Weights of a small transformer language model: 19.2M parameters.
Each number is 128 + 32 x the weight over its row's rms, rounded and kept within 0 to 255. Layers, rows and columns count from 0. Numbers have three digits each. The size before them is the row's rms in percent of the matrix's.

# layer 19 MLP up, 1024x256, rms 0.239, rows 370-424, columns 0-127
101:160108147073157130150116117125169132119137120090104193189142139153181131068122116149092131135081114142138104138126068122155173120118152103163042116137143143131205126089127153084145142058112144117173105147076108054152118145158110146169101106124154175122112163121117091130137098129126186147162136120115155165130113142155107188133067111096128135172123141084135129135120159110157140175143
101:141126159124133190154125059112155125149077154137082116111124153165099136122146134125129147067100136135071078100127135093140162156106086163159137091167079135117193162127146145132116144147108170133123138164106137129209150157146166061080154196173123158149141160180127123144056193121110144126128120132105113061113110096151096135129086131118152176091092118147081175063137137121165135155121
107:077135151150161129125152115145145116106104130187128152085156189111112135078138159099142166119050151150129176135136121117170141106114129089082173118115109156123141120084108105099070149137105128107029191080171125089124150186150095169117144106114129137094104058181071087168139160107124156161110118120136116150145126146157118153115104094135098163123132155120052129114144140122107134193163
105:116113080170146145132134136147087148087141089149135067164158102142067157150166153083115200068101096190102152122155194191125142097178139147090112127122175121197137124122127156121154168095079169117140125114102134166142143209119082199145152149170124101126153131058141093141109173140085141165117064201124069157109140153198094145085106080135132077148108120128134136141072111131148153119127
101:136110113113080121164078202147112179118121052123102144158121129152168110157174131144185098118071143161186117142160157119117161117108071107135092089111135110119035094129130128084150179151141143103108158091152145125122140121112158155117068097131086108159191079209189109186155207131134156099101122082149137120101136090129123112102160132167172134165115066097118098196110035089118133092087
095:077091086134191098165094109120093144107120083197131128107192113132131105106128114177115106170155072037136089166111176160131105094090135153125090158097092129138100133128070115163061122158162137121108139078159196144174141128151089152140139170169117133125193175161199129105135080161098122163207082110143111115141118113152127110134103096123147106111113154171121116207109138170164121143150
107:213138129139146123158082103116165188107030167166152146128088065133131168080157107101130133098134133198171167111107131079147170092143160193113165188124061163122118115189122147144078201084090096073124113079094128134110096114096135174125099139093097150134139109142113051146085137133111123119129096181134141087073076101165124123169089110131107107086149170065109104114097096126187102111166
094:119173130105161129144086187142172086144111136146073117096137160137095106164111119194097149194179136124117137172173136112083101136159110062130120128135107191102120093080098122076141182160130103080114149160107153103069108141125126112139147148125111152135123119141095175072182148095136189126076116173153196079127133147181125138209177088154082118129134073134148172090162077081149140087114
103:142147114067129177109131101130099138138070107152092166131147092119149073140163139160106142087105134107130156037124102167149122146160130091071062124121092155128163158139153179218136102141139132137169117120144126095062120132089163092180119108091146128119152140134112136122115149158068167145143144156113162078098167180187112105095096148168111166114097127134120182139138081112172073142113
095:111181116083142163156148115131120100102101044138101136158095119128131107122145174089099155079173170095134088134117136166176111083121144132139119129129088178138108142134118135159087181121088184088143165105138188141112104144149152127141157075146143186143107134134089182115096125091182113187152117178132145100133138092103062109124119143146141107099199064158124156052108119129126078109093
101:111162099145161168095102118150080161122127112172106073182163171145096113138145109182142155135163170088112151140172124141139173144144101114156107065119118087175126169114112110159126138112115107148184131159192130161091065139098170067124159121072147131039218099091160164165136167158079143117122092106102151090143105120154135103083160132118111131109159097178117113168034145124080099144107
102:135123121160123135157124107098116101103097134169177109111123133130155135170115127127119136114132157069120087119082104175137096132107214113118135115131158076106153152123133158165187176106110135201155119132147108102116097109069172089115128153142067161143194153154099116128133133048143125095190090153207127136126143161135085142086162066052093091109135080115142146108158073121160137103151
099:094080128093083112107135114196128110146134119137103109146130197095154129096180089167126164121113169114131137117117111118164110069183106079115097081217113119138103136148060097116193090147126143102116184130164070186142112134123115113123136131140115082095130093168102132077167124111140153146075203110114142111176202150092131157150103068146149168112151116062106141117122119141141170125106
097:105131122159122163119132126078106142156135137090133114187129195073213142113129163070135117127142151105113120133106159191100120124162096135123111127086138147117138123082129213171090088136158151110112171096125186185043103099105122154189127113200058176141098116155140132188104162199160177136147073177126094098119160138116139126120140154101100100115111135112158149116101131102138130097119
097:125126105108123134124150143108066100062120137159079169139130123089133155154094165080157142124101137114148099093138114135171199114097035128121075089096149148126138102150149090184099154108100135200125164144119167179119098154149108080146143192160168052141109155110067164105119099104076156122108143122116140124109158117130153120214124166133139129096070120061113177151118153124140128127103
103:103024128117153103097121117152124137117053118145137069097130123111159155163142182068109086077107152142069161130109131139123210168121134136115168102104104057140160168084140168127112108117158181146113096130129149123151101106175133118135127119128112111113153167101166139176120097052121135211097128135162193134158112110135047118071145120123160127157058156119143149077127108148185109125100
102:122123155054238090149138143226061112144152139119060101134127165095094094088141071108124147166134117151134120139147075144159186062091165083090101137117162153142186135119083075136126158118103143105122124085093145176151183150097144148072143082202091149080095190124135131184143134103096150118131141130148161099142134128150106124150117092127154156122068129196140104118143143125146186125148
096:158075108091146114105148142144163131071113184129139081085120087144149122143129138093146155108096119116243114087139072145154131067116136094111093148058131139095165133158189191113177111174125148109158086135105148146136062171167084087076129120119108127140169136159174103125139190147162130098114202186143161158105159138114116081093090152145140101120103092150130085133133166108168124149177
120:132139069120125104041163141185114154144143126146170102102128135099135114132108149127158156148109201150175133098110121137136084142116121146105107088110118115126129158174169145072147118107161159093096160103090150126127124156150196123100091134123121154093133100134089080203101132062081095133116071139125114067112110124147126168128130132121088196129109103112115132118135155110135115166116
102:146134103129098138156227124145137048143109137118123138162113119151087129080131109120067116127169135199137173141156087104129164149081108117122094121096110097098110124155093076145127160124135144103125153143129129089195131117120179149083149071092105149142089112144152074102145104149141093185131064149132178140159136090113114220135134143107117110113199141100129162201125122168140146050174
108:130075107101042157181185145124107124097181101166128113129152138110097107133107131103153122109120097087154085097125123131165089196140151165133149081130057086059166119190085170092136187201119100064113073120176110158111158067120107125129160119102155171087125172108163135127185131143081134061069147103125112128127130203125147092166121122151108111176044061145115145151125099100077134138088
104:112119105077093096082141153144182101110096141121088115135099185126116197055138126153147168185133176113123161117152130122026112152096191155106109083114169105134034161118053127152088184132153080126171105184123077195061117139140157125125094133116095191100079094146106122128107209089125109131140150155145188151115142138143109086136106141136124121210109105098123179152105110173142145062155
100:101071102158116126119127122140095057215145171114105162136128153153153073107176132070101149211101181159148136099161145126141137196148105151147176045176113097068145119132110164121091189167162121162145140127151134100069135127183093155135075110133108127157162120157142190182098108096114142132147136123116146141183109152096096122093147155138130093149136168109114127103146078215175129118115
101:106175145104108150134082097166055130136104073131142091097109172146177153114110089155116136134078135164162118126118148133094097167141130131102166117152127158095146095121119148177129143124092136090150170155112124032140077087104123121121108130128134125139136084067128119152140187110075182168150113081142086090105104133126139105107186224099194160123146129111115115114080092124197126123104
100:117122177105121199089152083186170163211141112105062084133181076153111078135144153085141079118097099113083027144130101145146150121103102089175123110131123141086111139152147098106060165110115140129124174084092163146121127090133137116134171109126117157097163167072112137129137160133157139161152170145120093092057134132158173102118116089148150123167145129098143113146136185121112143192162
089:129127078096084148198165117122094164126113133125182104157196129110177101113169142131148090087136130148104119083158135130168138050115096145180143149154140062140145111144125161149145133104052096161204141073105097182129113173122095107077177088165088181148165131056123097153108148119130126110183141087101125114115119125109117145137171082052116045163096144171086163131130100168121160177114
104:134080126097106091097043157140171113146097168108156127126174162119140121112113117102095137121124095117095114112119134110147122076154143124118145105189084151166103090123151163058133129133102095160083108132162096160136113130101209143124136134171086239107116141134184166149159115184140142157087120075224101161061182170121101116091091156142090174105139112156109159133150104062118098136144
081:070128182117080135159154165128146121145135097104168108146116133143162104157134109081148184149116139166090107129185159093113125095102070159158095099143126180108143180092087170119159080139086091134108175113145100105099165194165113184106176163094155139178115177101078078105108130176183126150126091149151103150142138111099081169125161113090139082125175112134115104104144116169163083161141
103:105076109145157121120137142104093116116078131160128130119163142138147104159124049128170079114087097141177166100145117133134108106216096074106100090136104097131116134169151141121101096100129134132127202137115170121045115178090109129194095112100139157150120135096144140176087107078137099151177142145095115123138170124109151104107114149146177118055092132124123135172155109121098094189159
092:135135148127143085114170095128146175119112189132174162101179100130104156097101111145111101159121116109174136124109129091111141162120127134161078189107151145116162097112133179116115098149108059082144096113142133076160154079160150093106177118085115138160155125087143190131112087163133150154093150169152106112116107179134154080172145130152142164147114162121173125154131092112145122201084
099:127018143100129097120095127145161114156110093082050123085133156061136110096079119114153105131124177162131132112144165119134109169111146053153178147089159164089133074138087100100201101094108141085176108157118124173120129141129145103193160133190161156106130122132134174158111142191166120145141137115159048163117154168075148129059120103100148121072068048143173151115133148166000144134162
089:166112105082137121180118107147177122152167131144167132071179100123146145169117168154117113062124161143102150149148114066112158100166115216088105151131137095053047122156105115133124136141124098158083169123158153083126147109139150159178140154160084135043124109145137125093127189169142123104149113119145102144134100174165111186120115132119112139144070144108138126133153122082083143128091
100:094121098128116148128176109169160136188117091081112138089064121090186109125173118139127157100158101119098073113158153118083116046166138161111134123115188122114102140149090146080134123118138124155079206151126131132096162166153106125110146091101114104162174117171117154129058197131097142212169100090106124113119142095129153106124160116121237160101116099138091141137118088138124144130112
104:112125061143108168173190142136169165111115129120122130122162153147067125143080039096108134102131057129106126096168158124161103168105128130108151148172111142088125115142117163159149181092219145156129162124091149083046085150102089142116139101143133175049121090096103175072152167178127114136144132092105161137104162094129106101085184110150188140132161192163172136129116124174127093099162
099:124152069162149160142106174127058203161176149158123106128114089154131167138096121110161179156185157169152128135153107119104142165160142180141223108123108148129098120096179080138106140117118183072152102125130165167121170101138143169110204092070136124112124149115106125171156152108079142091130097105092161129106106205107126147123134129111117052121114180142103130101115122116112150112146
100:174180150111150130148149084138160148175108189170112169122148144059057158108199059079097170110150114100172104129113152127161125125079134087141052086125136197133123121128121097150136149117155119135088141157108125189131078190123165138138149107112169137143156169126154114160141152145139153126124085132171100127130117131158191032133040176122158109171149106114159170097116113146184127136149
106:052109094099154131076125118180106165114076112166124131116098095124153124122175071121121198118135157151119136116101162092101100079152138131184191137110109086144069143167115104131144145095120163179160128129125104101067146172043123134105156126093079143118122122108130109210100106154108183159117169134073088133133134068096169099106123142134124169130164127172093081131135092094178136169124
104:155129166153194185129126082157200120147125170141121142105209135131075130113200148130058177128139087121155094074178151122177124130122148089173136123201159176138143158099183159143136104147112113112156186101154061145121099224115170078098043103122136106124111099142145150094102127127083115133098089098101146140171076113084127099121106148189145105160105152148093070115075110122127126180170
103:099122162138107104126106181133133189121114135099087122113130127060132057116078161098142100098091127107144127127102159136096135171106135121182160205071104159158159154147129084109126132149158121099170153123085090169151134095125154067057144153129119136093142101149083188067102164147170159121124171131130133138109122096112147097110104181097175140105118093073177153115113130168139104151139
103:122156148131120146135152155101105146147159087088094157119125132116134134102109089174158163181156164152175124099145158099106136126112185100071079080095144104112125102191067181112139123109158170095164158091122113183118144097193106107056115110111169118094105102121140184103088136177159153106146158099126069190149098119142096115134132119098088186171114095061114140099177141123071169146115
097:142141143174094139147143109170126156092132174127139097096178084138138051122096113128097182117189144085172148167153158114166109181089102090153170081161121096115097131147177096192093111103097118180071136161113189090121151105142118134118154131172107116143160089101098149079154141160147142127156124167127094082089142131115110112082102101111153133141125146135132147131153101053120157191083
102:130080155047147142085123122133125214117132160124129123104121108124110155102159113114095156132087130128099098073154115173136128226055091151125126121169097130149097094150189138125089079131091138106108158127109134137175094149086139099179155139152153149161136117073130123136164112163075136158178168144139038148171139166155120173074155122138135105093076114134175113090114225134118066119117
103:118129158107149126145152156131106071172158127133136189118106123126115202164140107137091126129144080087152158116142193175133151149165118085084075153120117115154140104174132104109179141106116177149071125123116122092136164135103150119111154123109162194167148094132174112127061141074160096031134083091122139140119209155104134143130124134117210106147157169107131104074071122117158112134106
099:152122129127147140169108183101104168111075116145097102077080199107126158136144156223143117144145113111164095082097146176094094150139125173153123090061148134178078166132072112129160113109149092130143165139153156127125108071152075095084116117077083106126135201088121170117123144093125127119184116156110114173110118073128134160120085095099080147112182085150103131132113173186114167165123
105:134140077176130155141176199138114091155124099182112132151164110147138145116118145120127202127098161159124087159098112172100138107142150138143053085111102124079111129155103092147170134125132147113120065100132140097073093122113110144096139173049103104141131096150119078125157152207132136151150122136148179129151142134100098112177121074133103149134102137135158132112117131057102134128099
102:088129102167146094075153116159182183133126112071092120160090112090132111104185127138058055123098129151115134091132115168133090137100075158130048104091181137113075109151112127119179180141132144090142123153054123070070100108101116128167124106108104118136172103125123185114102127142106090119194111179141133116178180129136192115077163124150136108165106152141141115092141155084111196170103
101:101148151102163092134163129212156146182122130162107142044141216078098102149110149150137123079125165065197133136122110089131158066110157132066147117136095119129094143057081068123114188105157130126124125142196128067126145097113166119082112111147073112156110127148129079137128159091099116140163125141179154081143092164075069141086086125124147152183147152122116091120133150167150148138163
100:146114208116159105148136109161124084130163079111119136082144101103141088109151071120125167121135118136144115096115164140162118099094126139185161125153181087068103117082081183147056069105068126151133141144175101122139153172126173111191113092111108135129073144158153087195083111103107089154158124138199161156140186164084118134094057107124158154081137125079164112153100111159156153124148
105:122111146177086127099118141162161176150121096121150116175168154075143131153104103077116119095107124101116132117162083109153135091160168139088133089103138125139141132163138143188119098108150162160149157118151121105089125148175138153144123120150146073151119165105132090132086135137082060144175172089109124173085062160124096098108139135131099150161123122120130122116077149103103101177116
108:169120069116170133105128119168178096135139177112161188120100090118163136143109152156125185132098110188106113158143094141154198171125111162106082160157110097054060105118112169146161144110170133097145120170151131156125119163127146200111123138129174135181174134173107120071127166111103063132108117159160106218083143153132186073104071136130065165109185104086095140105068120138115139149117
098:156116179130153116159100083120127133099022157163138091077172128119151103123129106070090116139083122094189084092120132121164152116124149125150089146079154086113076130125112089154156114164155107173107148102188129165082111172102163163148142138146107130120110197106133140094138160148118112149111122059134153132163099056066141136128108138130098130115153156048157107114080122128166109143198
104:165121092090132087126136115110138097148140141109030153097115144136138157136161125172109174142163126100096111122133148072125097126082132107178122124157109118112137139138167133131247097174128121149130137118137133143091112117130202177109161123098121116106196132139173147100129183100172147123174173095112146109115103135117159159124141165178110109148071126089138083140121157198088094156140
088:177145182081170130141106173163092091154126126112130161109184135092148116127139144124062106068187069145072121085115156111162100106098127133120120079146106152051131097121149117118178154134151108107167147191196154168146169148149102164102119146220096142093226091077141122127092154146174083128159112101158135110147062157170091129090125103164067116124127131122137087134134109106101138151117
100:147073114117166164112146103176098102149119141159120192127034072190156166119131100199119080106117154159113179096109133092159085157130121125121116104124107192120134123127094100152153090154120139170132111139119100165130120111172122069102141139185120092157118127131209071140132101142141144132151160072124131085127147110215079163156128110113122071144176116101088080111125153106146128097141
101:133118179119153157136096138220090101043130141067101094157124135117120171190100161172144131146125146081140136180128104195087089107103174162127091140127062155151141167114102167137100117109094139165118107180113129146148105123173137130167175069185133093097069120097087159147152079094144137091140086176134117127169149109186119161162094107098177196171146118115126128148160118116106083157114
# layer 19 MLP down (transposed), 1024x256, rms 0.134, rows 370-423, columns 0-127
101:104165140130138138203130037148143181116125097127169105050133084045126142144161162103114138120155112097143114171118165166148160160160117122120146069123184096145127155118172057166126149099122094030110168138138085175175123175084161070183164143116112113146148127161162148091111109126129115122114112174158152151115160096150105062118147098046153146071143127107148174133176080129093113047137
101:176111071127126092163096157158201103088078133125066147161095136106154118111165130132165143180175087114157076142125097108053123167183139091034097131119111101198134121139165125164102086146147159107137149138142097122088138123160134121130111121117195116093129123077096117131099086086078137104098136141114083115146114099106166142148143163174148176133123135064117132184145122164123119150110
111:130198156145173129137148137113136114148117088104095110146134206126091126113132079154122088123112123167126159189140093149185136186114185120121171129149094059092146139098076130137135144128134083134153152147179111188052137141148136114087153079122167062116143186150118126141201066122126105144172082147144122095093055103123162120101115146142110111126093168168094100165116124101094094123197
097:076128180078082108163154141103041046167132120131110107170111098161175168140103122136140095150077156139155156065137150085171140115130162111176083160133071131150103100178074150144110085183124116193120157153127110163086148098133122151149109173063076100156127133156103087101084130170165112087098137118092129154125103134131097093130130164163123122132152158180097136132202128167107177100084
097:099131050106134134147179112124133089122101217191111091156134122113135188127134128144110131132151134136142108127119126146128083059153130122161122098160174087083062130185147076153130137123055141127099139145150116100092095083119158113115119155097123192168155146118145124155171100115112109137144117112158117100149147080073061140082126094125106120106178177096134146099139127114129114096151
101:092130170102146122160141166148178085103145193109171148133145162176153121130107103094147137106132182129093159134134136125169108146119000102118093130116155141119140131149165104129196125098156091140121158155146137121082120161101066176117115101116109107146081095108050201162195139143114159155093159136117121157186182150158115128067121133160142071150191055082165112106111153074117167118124
099:177151155121122122100161142140166077117167096096121139089127163127119101124155112148136179152146127133108103080042221138131086177118099092073126122143084127085154209139083137132183083118137161138139150181132132102179132121081144092117095162119149178133090108105100143118158142147149112139108164108138052072146119114142126149127127106133122143174090140141134160169190162133109129118091
106:081106127156114154126124097150137177101101087142118123147128082109130111087129175083118101140050128120099157149104131127118149115109128220123121145090070120109145207134211166161086076104148146155131174128110170141152151089169137128123085114140142120180110107074093063149068121175136100049122122120110135154181083112104137166113083122128120103126117221109087087164153164157162166158078
098:115100120090069211124183118146093057128154157133113130105150158143120128177129145167118176156134077147165139083105132117153136137097131079121096111147127140101145086062146059068143123166143101109122092149171130048131127152147156133149113091097070159018105124137061114150146155076066071151095148125130132065140099095155102136205093138108158142125134148114102134140145139139103103125128
094:098090137121138151146176161130127108154075177116144178117111123132112128125105148132167118145101116095125092124083122100106210137195134099176057108118085111110158127140136082183112136114163112179117117099140096138103210086103164033161100154164151096116135173123085107118110133153121116098189124145185181125150168157134123140099110143219116099093132203171119157106114103096143130137157
093:149162120109161105070137142150136114070103104104173152118099102091104081082147088146154075171093170155163155146197127157110039107155136156162115160153146135128113129157128116159139114095171129175163147173123109198139182083135080145110142103173109178131132164115137082100090076135124081151132137088085116117131150117078119075107175099032174154161156117059118105152136138125181148150142
111:155186092163189101143116128124072077123105087144161172099139152119113207173132173114130128083116120136185110197144116099188160084145165107105061151147201122170197114046091166135059074155100086122109111075139113085155142179164137092146153157138131076133126127094157168178049122133137121118106127059113153097148127053141104154138115104120080143144108174106135132145157099130162127136124
096:154087102123125106133114061032139151121112160099124120118221146090122165112082156134177147116169136098145146127094106153107090128153146132163175107120125142132147149157135108152124126153125081131212131104095149206137118156190105118144090129132146135122132145094105132137119123139168106132156080069132170127079148100124108090098122089130102097111180130147131097156022070085170136202125
092:099159124120072131078101109162152118109123155055112166149166126111102151139124154136137166185118150098135135150073168109097185121116212115160167137194194095112106158136136131103141146072148132087144106116116159172128077145173087116109113122160154115068148162110150122171080113029127110095100102093091091082154122098120154116133107130124104148090091127098104111141146130112124140105112
089:126148164113096142088129201157151090133120118071128130151161137097162121097114136129098160198129069189127152138140111119159085095196000123145141171137152117150056132117086196121122088103145130126128130117114172039136102148161099131124185091104144086114141176096098097139172145113174097116138165154121084137133119102139108117143114145111099142114121137153152155117142119148164141096119
103:105113090157127168083089130145098184123154162107112120099096111107094171150172125176131172147140176209179089173086099108144147143130119138121130131132102145168124154154115114131079078104154180100123087180197067103204136114126168137122117127152155081121078183126114075143110139101154092097093044155152088104137123104150103106136105107131170166173133132100117073170097129127124130166135
096:090194108178127145108107154121150127177167088078126140089159112158081140118117089148121147112130095122158141132147151188106105137112140128120114101167169174137104121143153126106153108114117156118126161136155128050146158103162084136173075159071079184112095142133165101086114143063093076154097141094156184215100175077092127141131140088155109135090187165090133085102191112150081127129204
104:156130123090123111085115099130140157136159198115101151136060139153058131086145092082165114160138189189101126186171130131072149122145143121065129075127138108171112081125112132125113074122145109145109130124129153100184142129080108085094113140144127134038071179130112112138153176100130174129116110150140089160105138107148148174105175168085115167125130136125095107052108115196112088090144
110:098162145156159120067140092118126141141150100167075139143073111120116071136114143126184171109114124133120127127063120106099063146165119105119124020170087121151142155131125115091103101141119121126138107106171178141110120157123102115156110147106129188108130149032200121099146155138138136164159071121124129111154129086119140103155121120093074187172147120153098114158100128192168101165111
101:104136040139116120139140113142157121107186067179143121157163127088166110160171119136080134130133135095166089137204110159097101070152076137081089115106112097125134086099123149117151103110129121149153164145102107181133184180185118135144108134094134152147125126126076169127154129144153098008175126120064077121118118097138181115148057119054132130156086136132148040108132111162135160163128
103:156138145139134113130154077112132180127097090094115110106075111107138107110171089042127156163112115116100166125115123083133118119114149119086134091148140201086135128079143074079138141097142115147116133167118155100131091195127123158118049093120172098166156114141107119102077151072126130163146120157071146092148128069155128113133137124159131126108165227111172243100157156106129088104160
094:127125156076142128134166202113150186135160093092137132104123117117181124146121095121130135096063107219091072183114096071101149215091082141111164110106104144099096135158115095142150121131085160119123135111166119123157176070115084059121154101151131115160116095163094185145154138089105097140093086183132133130149119138124138179125110151109129121149080077165120127095132172069151110159138
106:178214138100070142095145137171195154118143065098153118084155141127098133152109097206129113137168112176128060165088113120182137098122148127103115136099088172119127122190075140087149121155095183142079101113078155125077114113089134118096108144119133110169118125106133156140150153136115142116119132114160128104134149079102134069129209040164083162175150065161127158126093181145172167135152
102:101070095149098156137108122130130119105156177117118104096170067135151105148143077097112129114088159077098152096106161139117109117165088066087151111106203153157121142165095147103103132141123172204156126182170174180089174162203189135098159092146176163151124137143170127148094073091117128147117167126092127050120147089082184090185094099116147168150152106172060117158089051132197081143098
096:130091095104083125163103168141130080127080043156160153117161141149168111168164169122134114093124171141109131156114124149124137086131112206121178164118110152104117108197070167149093107119122122151102093180140097084153145188099119128096118119173140101139133138165094184118140148100090167172092075123161085167131122139069117152149148157102095127135097136172170112128132100097126119090126
091:104172202149132173112121126122102087084151159097086096111080134102139108142127112112136189195157109115099128165125116107128111185153050104114154049114092154132103113129215106141117100198160135091089101098134136058088115117173123141119113102097138117112115134123113167096131149160151143163116119119147111164127108173162111145161138134014141167124099063151143139130107163121121105082150
096:135141096072133150128145118111151132171144113083122062130114186061142110101121155173160139093135100152101186099141105158148151108119102089084139191191170145166158096115193136175143093145128134131069085111103152192124164159118101105139118105158130075125150135077084127070185142096100170168152120133109101130124092148126121075161118192113087114176160160164163122166092128126127141127091
084:141120135124165161135178117162098165129096163189077166106129138108126152140104087161106073105164116072144073101177086146158097175121000144114109132139128117155113053156117085077113187102157176114128161133088131135122159089135150148158099142150107125076076129093173130136127093086111106164133130124106087102105107101162152101095114166000153171150167173104130211119090121101124153129138
096:095130157133089157110132133188102189079143118106104108132156083047131113139155120115134119160175108090081127143127110139148119140130093111140122158152150161164081171122055131120156175174135087095107104079101083132103120151127075115131103169129144094160109139213133147057200145155133177157106120198109114083139093131106043123145152165154094117136161226094116104123109120113198158127124
094:151115121071122165069092141093145128135148089137071135184071127111060127141104157105098154115102132127185138129112122144146126116123073164079130087129152144102109115110191079145111092154203148174154125109156169172207151140173065145103079113107098127153135136101100143119143161131134130064179158110134112135132158163114100123125120112131157118100144068131116160111100071116098159137140
101:148164131143141155127085162138079135110098107191144150135123095176184129084176120179151127158116113088103177093176125157120117093153141128064180126187110143132191126129116109129139109138093149113102148095116109103123091132075169130076085106112120126129123118143137132139154096178104160110114131123135226156161082076173168152120181125171142122185127162128152096098138072089152077157095
096:162099200114048129158095093166129099122134184116145139138088147094088127064099108124188156150134161125076112126040108124083157155137109122121127097087177138119134217110131081095166101150083134064162072121120115203115126133045172161093107128111175087151120158149080148147108111121118109148099134123117133177114150137115125108134146180076171122111173145120132097125144109188094119113101
098:104159094107098139133086082116123089107215128147075141140177118102168124164121177148129083141157148132153085153105154119152150132079139118125110092112125127121160105093122127138069127112116139065139131159184163138112127133128143112097077131117142160169134160167148109119113073133124098117112124167138164145123144135148130089080098100081141084126248079137126119104062115170145091174145
095:096145153171093134071123152098068099133135127096145183124142135166107121192225130175156137140090146078136145107140064102091081147123165120102131064121138139130080119109176172131126113151100122160119144168170105176164128096120208137181138091143125049138119146092070125079111131070078123151100085134142097125160158127088145127143087158113074087077120157168126121100156141073149083167114
100:158107157096177077145200082135172078103081107068150182132160151125138103154065076095183183136096121097113104183147122199130131165118111156136146151178133113130195098151164163133132150183119132082137138128140078131141106175115087047149068134119072126175131146116138094078142135173154079134059135120142134135165137087117110089142096120130139135136119127064162187168119072137105113150098
095:144125037173130116115104090088168066066122134107100132126144134159142163142213085116117143182142154192142134117043096174095134065174152127239117128095082105111131106097164123158154137153125071158135146146114139092150128068161159119136142063135090152111122119180108110160063151122124133149131104163115147123141151166128128163102128098130176118109104151105065118133083141122125160131125
102:150171166103146139161122144088167129143106141114132119131113124106118185069192131142085146174142142079116138113128116107084180121156086111154140082104098101100154127152106118110120159128142077059186179140211079126147096099098138147113102099167121133134104076133117189108099157139124187093111112112120172175129192107165095093123138113163105099121227118159133111100121115132117121109098
101:108068091152123115161082163149174082162134051082106212179097022117121123204059093167176045097125080184077155111094136133121125125098128152141110147075139108131116118154034122106141124108154154156136106151172121136103191143167113165100106129086098129125142133168094197084172086136146090070138128139155144172126110116149140096105100138094154165089080143116146169188092083124179086185175
104:062135161057136082127095067072114100174093096151142071100132128154085172139155180174104095119110130125124147110113091167130112121127139165127132064169117100141140120096116168116189070141082122103153101154176153077125121171141098178131156133131157102125107126052098110178164086160122144115192060125123119100177127126101188118139172135083119105142103191150072026118192143107123173095105
102:154102098159144154095120087129151127121089106132176147062105105112112111134153143108145128164166165117143215140128036104107145124141115149118089118171094181103131102113140177123085134144075121142073134162138081072167157112106153112157124128085085112145113148171144143154117069073130093119087122148171138134175117127145140129120135076090185090115124106125194107107080123143135043069123
101:121130068086166091086161182108115071126165115081104134120089191115098123188149153129062080113039142158084144197113082131157134098103182131178124136117157144109178132087066132107110097170142120119136184090155170138102123133110155128151139114113125126084125162164190093183133177076124186180105131153085153110137174060121118085145150104113134115146135087086140118119103134155156145121166
100:088167087088085069129116140101158120121135093148174143106172157149139137112114122177136193164112144128108121188139092166118095108176077146105127111088101115077119151130132161084070142158064204156128151152125154112098096112144107137048146118136123072133178086121150172137139085101196059117168106149134129099115087149140145112143112144063142117099124114084098098103113098129115141038124
098:166142076121110109135154111107131150113107081131137136140161143080179126103054156133147201119121175130097152175127123108162129155138045129125103128097087136144121125095081184142082086117103070166139157123131170169078191138090084114100100101118100085200153103111121126148167087151157136129094105134073167136168136151128136137132081092043120149144198106144119093117154116169122163131127
109:185077156108141100069130106111139112156102082125107122116121096099144145116154108126084181152111117103120069171032088092107150115158172114106076152151137112093149123180153166144123179163112154137075082126157124140106110185104136158165089176134153144061110094111131101120138108209088146153110170147080157067122100154180109130119115088107199132118141176082087157130142085049160119112123
104:149090179173134095098196188124109111135181118168117108149111166143085121099140108101108155175088207105148131172069111117058159126153113172178109174139065075089141150087098134137116112114140156145113143093126131149119134113172080106105120097120144177107152120081123143130113148109086119156119166172100139141106087134104142123146116165136161135171099049129081128076086053132118154109157
095:154074195076059163178151132168129117105163083137186120100146118116101122149125172188109128155131173144078151196094154107103133052099111052140113078108118141113159150102114087110153134123152154136133157136215093110159113151146192087162142180094104144067117097124143097143137119107112108152156091101122105137112092163097229149115126102089169143084073111104111158156120141132098165143118
101:144076148129119125158127149129082080139157150111114112211129153126089140064133106122164117110050133163155171120140144127160180139146148177112235193138146102147099086150138150127128130152158129129174121081096134155082153151162140192177147090130144199136120156147067118167094114205088122108145103111115159104072132123102138122139116143166095129117122169196164091138071111056107160146104
093:160168110177072102147149093135114105137137178214116169137147141128087108096123131164162172178046155107111114111168144083125133114152086193151144143119135135115104192170123156123100170150164129085139137122123066087157132119095101089139092141129129194109130150150166166130177121124081107103129148169120161159124169127157173128166124127074115146136139077132109183098115109119127120083119
093:152111087108139116121151161138066138121204154110086157165118101105072144095119132116153145136194137135122118138120191138124120150140103062126077214080139170134140063068110142159114186100119117106111083062108152129155146122124159138160155136108095106062144098108146113107202142097168142133122144143145101165166114079113176138138141108089133156116153085192060132095130153133169144054124
107:148174158138141089091156117138121144129171144124138120093082121108166154096143138109127152126148160092151132097196080165173072143147126170158125067129101140136100121148153112098096069120098135106098116143160152169147111123152110181068163106048110129073100099076108175125128101124147118139090148094072131212105128081114141144142149108138186078096124123126119162149141082106080109135143
115:142144089091077121125134129118134159107191134114074086198086152166144178103130071215167192188155122173092159168123163101103110116100126137135086132111118116150135155179116126172100091153134173103178105164089100072181129088173142097140109146092116124133114102129109053158155116066130134100183131136170115143119120160197072130158168088096143173166168110150075080104164179109101140115072
103:127143140111077185118127138084147120105133109134141164122143140096120177140075126150122099160125075194175121142024112161129115174106130093122138127219141098128181113187129183088139102067134157074164103137180083141136157098114126061161134087182113123134179138126120099071152125131132146091139167153168104158152145130099117158148090142076136139169153168142092106045093107118201166141122
097:061116126145133121082075155079196171097136139131099096127119141187084093155154091096093162149144176137127141120045084130117130175128100153165151071134072122122140091111162175167137192114097110110074154086098096102091106120104188096161143141129170113103089144151115154128139104083191144158128112109082105166059142121095139159123100153126164092146178159145068114132088130153139138131145
101:132100103114075134088103171137175111130128092114101181151153094119102122160120162093083165138168061159126144177100101143160152147142068164085143101122163122102079061136107125102149136119115174119124084149118143135099117120085083109192094118168128184154140121150121173115092159096152131102125105091107093121134132151129114095038148163122173123115168156140131090091104112039080122133187